Part of a small language model's weights: 16.2M parameters, rotary positions.
Each number is 128 + 24 x the weight over its row's rms, rounded and kept within 0 to 255. Layers, rows and columns count from 0. Numbers have three digits each. The size before them is the row's rms in percent of the matrix's.

# up: layer 10 MLP up, 1024x256, rms 0.0563, rows 953-999, columns 64-127
# down: layer 10 MLP down (transposed), 1024x256, rms 0.0594, rows 953-998, columns 64-127
up953 102:122134111123119108146118113155116132121138084112120163124138131128114115144114147121137121135130160100178162119129100126097121103145109135167193126174127130129140139161095117099138139099106127
down953 111:115119165129122097152123139141129130109102139161127090151103111094128108173118137127151115111162154094141114111172165139111144158114116134117092102111146146155094161094103140121107116151179117
up954 094:144146161155174111100178124112176112138123129105111131140107123122135112124123106098114113131131171146138192135128152147085160145141143107120155105102170109080159142115139130173087122113192154
down954 095:118129134129095145091112125111095142127135166123124176084139144135128127153138121136109156133099131092138084082088144154159144109137101162145109101176065113184134137115160134103116108129088155
up955 100:108124105128133142079148134138110130128137134100130107124127143121121126112147097128127144129131145125160127173172120121107152115130083115169104136120153092099143111135114128096118110112142126
down955 097:144144154097158096091121120144128163115114139134146144103133142185148146107083090157152138152116124148117159140078141134128109119148148146125137100131172095089141169120134106159135177112159129
up956 096:130145120148112122133135190126123137073113135151095176158104122139182160132156124099138099171108099111140124179115130164142096091170130067158113118156088076146149094138123140097120068119123134
down956 092:154099121117092151176136132105163167179146131147126135129126158179134119055132137150130120118146141104154111136164153116158122141089098130112117147119147134138106181098157099178162127126101095
up957 108:165141136116110130142137175144096109152158097156119135142129131136086129128162078107105142110129129086093105129153166130082097129151130169145118107125163122153149152125081137152138152137092119
down957 105:121117103123186077084099165111129118108158101099119086105112108123122126131125093089083122139173156127154129155161110122141171133147120132129116166121116100101141106192075083119101132146164151
up958 096:149121136132099147157105096102119111146147124147122123138167104100093083129110104082148137117113106101162141133109127100145143175082126114127089106111136162162115204104120158143110130136179071
down958 099:135118125128140139154109117158126124101147154097152110133150123182113158134168152130119144128112123118126134132137126118103120091184101123137127139094143067137137122127114088125120125131059105
up959 091:139151146122110117120132111126130187128130101135121125129172087124142094139096124121094111129115148147108162170144144114143143154108123174123129108130172155100150079145124082132127109136150111
down959 085:122118117155137123118096139128164118118129172118155110173150110151102099073143124141112140162147104134126134137110126129131122093113099114122142127131165139121117143137173128129108160138113118
up960 098:122178171099136138078108108104131054121138142124092133111131137131132138147102092137160136117119151108116111072127142124134176127122087109144149118084077128141128140120114126140113105124102108
down960 101:140096107133094143132108108120124160139155109104106098179100121139123145093142121116124166115142167116127124142130112122106128115112129183148080112122151122133084134117102091176108133133129090
up961 106:125114129116142128114145132131133118139118123131123109147093089123163147115155127048145120151103144152110148163213123153139140161134109147092118113089115116115153111099111134148166106125148142
down961 103:117156152139121114159095096153135124132165142133123173126102196140138109126144091126132088153141105095151150139094122136153142144130112127145111145159131112151149158152147119111091091135136107
up962 103:128110100113132120144114104128122158128161116130100116118155099097123085172137125105114166116131111152061100162094106139108131127161141141124122137112154158102088142125124153170124112152143140
down962 105:150130120151179074151124156140129108145123144158156167096111120126114100085146097156141129163148121177121137137130132113111143145116159136155142140131134110123157166172181131151117125103074119
up963 097:076164154113135126170090156112145088123141141111127129146153137119119142141181096138087109107144091121125137162127163100164129102134096126137114123063148112151142126137105151126140142142122097
down963 103:138149142138139107127111126132084099133137168107136066146160165133119125117147157129155127123175114110147141102123145139168108121133092142115108170150085135084128083204155152127154181145179170
up964 105:147163108139136134130157172111137126097097129187116124091096088142133129144113074117083110135131128167096134168083145094097091141136109085146126127147131118140103115153118133135112135122137128
down964 150:123133124127160147169115112126137103172152109079129129160168161150144119145145119129115109153138109118158106108142121161121135085119193116124163130147104126134149149166131139132119098080104089
up965 098:091137155136156154127169140109138143079138108104117138150094104128154126123119144144154135126129137127127064162153144121141156150116136106119125119130093127109086122133096120123125101111122162
down965 102:155089134057096122144109137142089105141131122163144116112104111103120138160175120127168085077138150115131140109149109152108139127154140127107160101147108119133105163111132165137170167158126094
up966 102:133117100146120132159110148162108160146085153142147120092080112146097089129145120122134125088120135129168034123093149129147156139149108128122148126117141140157131116098099149127092134087144118
down966 093:129147131117177137105141116155144118155067146121200077125113121123177140044151133120129140141127153107143105140117144096069082168129130107114124133162120118115120075099154136112104136133099157
up967 105:137127125106149127181129116135130113191138129142117103142105152143124127133132100133097147129099154097126167134173132109098136134124079192137188110130133121149153122128095117121111123135138094
down967 118:109150119144118129108079140088135093101175129128098135152099171124113099085156162107147134132125166154090167168097095130118145143128123113120142122086120158161104133160099129103115120150109125
up968 099:088144127089075146152100164137124157137139128146117085165146095133117108139135134158114124137109101135166106122158109140070108148112141146147149105094126171102127170133144148185110152115141106
down968 088:141165103164137103148110124121150105092132124136119187126160134122128123030119104146197108164110121096124148172152139171183118113134148146143081156139149110122089137152135144087127104066173098
up969 099:096140118136138110106135186115142097076141118168127140084146142151118125124137125165162129144111122088127074139121169130110114108146141101194122104118143116140085105137115111129144093084120085
down969 096:169150123137107149152124118130080102146142144146117136116163095124102085065180117116110122107119150129176153097129102145152132160096115128095087166121108125109134125151081167150109111129105145
up970 104:131121122098114133191166180122180116152169140115135126100132149142102124143122099077114129110098046163130105116093139143111094115169127112126122139152086116149148105115104148093163128097139107
down970 107:145129122119135118131128102126099167103151164131122136138091108147115109099160155149133135150140130144137136130167123129099133107106093161152122137102142098147144135187052159148097101190101104
up971 100:133111110099115139128150147128146114181122152110082144146140151111128125106128159092136137126122124092104109146151115085114133106154129123114150093130113086106150104151114168092112149111123134
down971 092:117119108123158148160120151128121135094092140142118117129133105110142106037111121151136123129142118153164137097163120143142120096130170116148114116151132127155067154131144098166112162156102109
up972 099:105142127138125088171156139123155136111155134145148120125153129143110113141129132147118163095121059085123100147114121084149127143115151114099164153113139144125175152157107184172072135117152124
down972 083:132097134127146119126096094137127117125139100114255117159142125142150123119091144123108142138125128162134096132142123108103147122128112138148156125124144114122129121142166098088094113132124127
up973 101:132105088130097159130172122150205142098166099147111119078144105175140156145109111131128141119134101114087092183135162135063118159151158122132108118144111162146125139145115162117101095109151128
down973 109:123152175165146124162120134075105130132113119129120109100166121145130165178134097137123109099131103138179165110144160152159154098113110130128140140133111111106157164129103136112102138168139087
up974 095:116113120160100113173122122070129136158130138143135173102133109103141107109156171108125129149126079120142111103112147132142108098172143118147121136131117127130134156144116101130139096120092109
down974 090:103148140122131107094121157156147093139151088116131100108138138161125164114142086143116121107076167121128143134129135134082148149112109136122148096109128124142144111126191121117119138122107152
up975 088:106115171181155120163112099146147145129149146104119091128147119150087131131129150123154133133087108104116123074147141159108148156140082159147077106126143164156173110165119092174049148112153114
down975 084:153107113127103167128120147101132107165111107124099164142082135091157085030138124168089137125155172153132113154106085160132069118102150142150142147110131101100112126085188152142174132167138138
up976 106:096138150123125158072155150109157137113116120090082129165117098153138139144121117123137138132131141140132139166094171114143117122129130127137123152087084114117126145175105138131118104083103118
down976 111:179146136095152141169103122167142152160145121164128120120145135112125124060146083103112112120158127135153140103119107128109116170165130114104150115151126146144071122083052136118124140109103136
up977 102:162088159097112127130166111147120134118147137099115120144102150182127075154117118151134161093139101121133132110117118082144123139094132155154139150155157111103124182121091089138148162118118092
down977 108:139110101132105152120144162144153081126109132129136161107129149168092152126119105116139120150148167166133152139112136117079139147148180109097162125136083118109151110177176128148105137139104135
up978 106:179164143135076140133115160090141153108143145131115127188143194137068141162150098125105136104130131167089121092146176125131131135164084153109161131111089106139115152123110096114076133100109112
down978 113:126159129152178128162122128101115142140144180139118123131131133134161089101137117126127114142148103128123127133166124104132139075091127108127079137155069125120108117097083103111175132070146112
up979 102:098164126154140140152154170108137111166102133120146158202100130118123132136149129153120169152122085110080158143125149123143130113130155110192105144085147120119141126164070141131124117108130092
down979 103:128132129135159173128075107150117142127134133104125137118128084104119160072135096079111160109150106084108116121205125095147113128114117105081121101111118161114142152130076127115131148145136116
up980 096:134125157160152088135144141135078147144145154147131159087145121143116122122138148084128143131113106160144094114134147163129156116149135121180101117142131148129148125129129161162116151171138072
down980 091:118145089153120146110129121108165127095161120107162165159150103113121122100115087124146144149097135158122138114145097147125140147135144172134149122099174103119070131145178100151153145110145131
up981 095:137108124118142152125156117141122118114119102180131131135125163089097141114086097170151140127113127125123157174125107146091129136162111121114152140127155123124124092129104148146114126153137110
down981 081:153102125156113124148171117166155142145127117097227149127131132147129122023159126127146139133119144146135167123140148110147123158142096129134112114092149107119087156118184133117115127136121134
up982 097:113117161100128213107126134098133113142163113116104110139136113126109126159148110150111125073097120142127085166122116106123165108124156150145132122113120125093125115129145128148127129097149099
down982 099:189133152162131146138153091113135117126163144166129135125164126141125101088136134148171113141106152121124148139151172139136115133088123098115136085119121112125117126136147107134134134094126150
up983 103:103138107137106110116150119127104146133166118180140107090118149123142140144133115136154174136127092121156110159136135100097112147126121147119132141089172134109126126099117162120101131155105117
down983 098:149135152127145130162127112112162125135114126118187146156143110092057103104138136113135119080089140136102170080143127095173169129183145129138131124163132126118085132092182111140092135135146127
up984 107:147158157119156177175115118158127146134145128125097137088144135116140148131094129142130100158082064120088119116116123121133097137153091109125178115144096153150135124121099111165069119137135124
down984 117:127177121153154126114141178150151152126124144167114137132091134104104139176121158129112112147109148126161143164135185124160136111107162119115130120129158080135092119101098169138124107089153127
up985 105:126116167120097122154147127060158075185137164152101145143144116123124113130093129162127126102109124162135123134119140127153146129107114118123120135095140104127134127110094109124078135120127101
down985 099:141136065144142147101124124175129126111140125076155121142107152136112114050111156126140160151140113100113137110163088111079120134140147124130123128129142149120151145170152111100158143119130128
up986 093:208115096154132136152116097139118145193151160077112171160163106147121100139100130124136161137105137155117134161137144124156161089125094141133124111161156140136129134176113106163123106103135149
down986 084:090145138106156131129116158097131101109106129142119105118130148134126142048104147154121137067149156131144144157132104137094137115098142136139105132120155094152136115083172117101099113131082128
up987 098:120114186143092115124156093122092104141145135115122111106148075132130113163164136172141132116082118124106140098132114103095133157133091138127107158115133155107112062207133163126144108137127108
down987 087:147092073110132106139159137151149125075070116127167134161113118101136106110129108156110119128137145130130123159117155152158118122130131135103119131153151107128158166051223109120126142129156105
up988 097:124153129132115124137132120151139131116138138143099128159157089130125115127117050156096137120109132132104115129125095161086132147146143137153159103144117100097170148158119160125137122150158064
down988 089:152120133163120114108111120165083125127109117143139163132124161125128135119163137119125105133130132090160121156147184148111149139118138101143096160103125154155097140138178092162117129108105138
up989 096:134114123135087111141143159106158144110140144165134190111128135096090132132125095125119108131163153137087125116133125130153056121151113129098133088145160110098110105116123182155130129114121130
down989 092:137169123174144133111168116100132105123127134110143114149118097144152128148116156127140137128098122138141151103166118126151153158097122095154147142115150158133108116068138095126150109170149083
up990 101:147106113139149128097104112099162125122132143149106154117123159143152141154138088120136120121139150135125162112110136131131099126129109079144159135138177124146119160148119136133132144143118074
down990 095:102167124111125133171150136085095151117120118148127108162123169109138129099103134107119112134110111129142123147113109125156136118138141134141111146145080098100122124127125087112159143116159114
up991 098:137121158128109131073107115111100127119105137127111139092095123152185120135136096127128133128140099115166091138136176158131128150121084114140115151163124111158146115139118095119172093104128124
down991 085:124153110130125122145125108142140145160174137117125147161145123109128144059120141159092136122131125120127143146093111108132111149162122140143121109115142154095113156129138161099096091206115142
up992 096:124150097110097134156134109103161147097154117119090135137144111128144127153134105128151123086095120103139107106130092137136109121161142087148116156120115107085132160135136125138110112107133135
down992 091:137121144133121132096148123139106115156127148145137150133092165135113104072123130149122108168137165158096149136149174132146163087116086152088136139103130168115120114133181132157133160131134118
up993 103:169146133123125166083117127117163137155123111117071139116125118130153100155120093123077118120151147113147145122156110111080120137134089101143147139089060128108120122133052127102148130124142136
down993 140:156102121119099134107144135155130166125149114129122154103115140135113101197126148120137146123128112099139117145143116140069112140137093107136107114122137140113116150144052106122118109117139172
up994 098:096139156124155106115125158163111106129141107157118111143127131125091094145180129152147162117153120114131110144139181088133130131118134130093134141113145103152147150140113126180137125126138112
down994 101:115113139117155101149085153129156131170159123141151098115152150104144147105123099134099111076130100103123167133113126122153152146088132125163142188090144134122101120185198132116148073141090118
up995 095:110178115149095121170133176111156124088149134128111116131153094107121099136118105136129128112128092139135157156143128122110120096103156065165124140103101144150165170159113194098082124161144129
down995 093:128117144065167124142142082111124134109131091115136139092107160136139151060148089130081120114096152099115121132124090124159100117129124161085142116171116110088063113106117116125156100104086102
up996 098:125152171116136180160161144142129121075165139165094117080103107156106096134135098149117114142100109112166108175103153106152164137122133111105125131106115122148080184123135126141137122114118142
down996 102:122114109113143128144147115136080134161129113163153150133146174112131141130122092149089146136182144157133105106098106097132093123174118108132120123118110105096127141140122155123132133120129134
up997 098:100122139158131136154102117168122104126091127090124126116114133126098085125126133163103129082132139102143119136187139121085103118097138137149148152103133142191143131104121129102169138096113093
down997 085:157118120105111103105142135072159139142157149144130174122130147092162147085132119101093130177170097127134142127077105136126142144142090157143130121112139128077127124124129122163122146113143141
up998 107:148145111110074114141150132114157153123122110081121140136146099122131111135127097129151129131112080123092142128172159116141140147118119116164145134095115165100145170135118150158117091065132188
down998 108:101139127117145133163111100155108165138110160150086128149117104132153110119114125152136125134117174160129091173113094124149114125131127132116143123143116084127113094111092077136154123150111115
up999 108:140114122116097152113110082135108125098176142101077106160112136156109107140128115097100118102090151124123137121138077081108098128130130112152071141150127145136126156080135150112089141126166132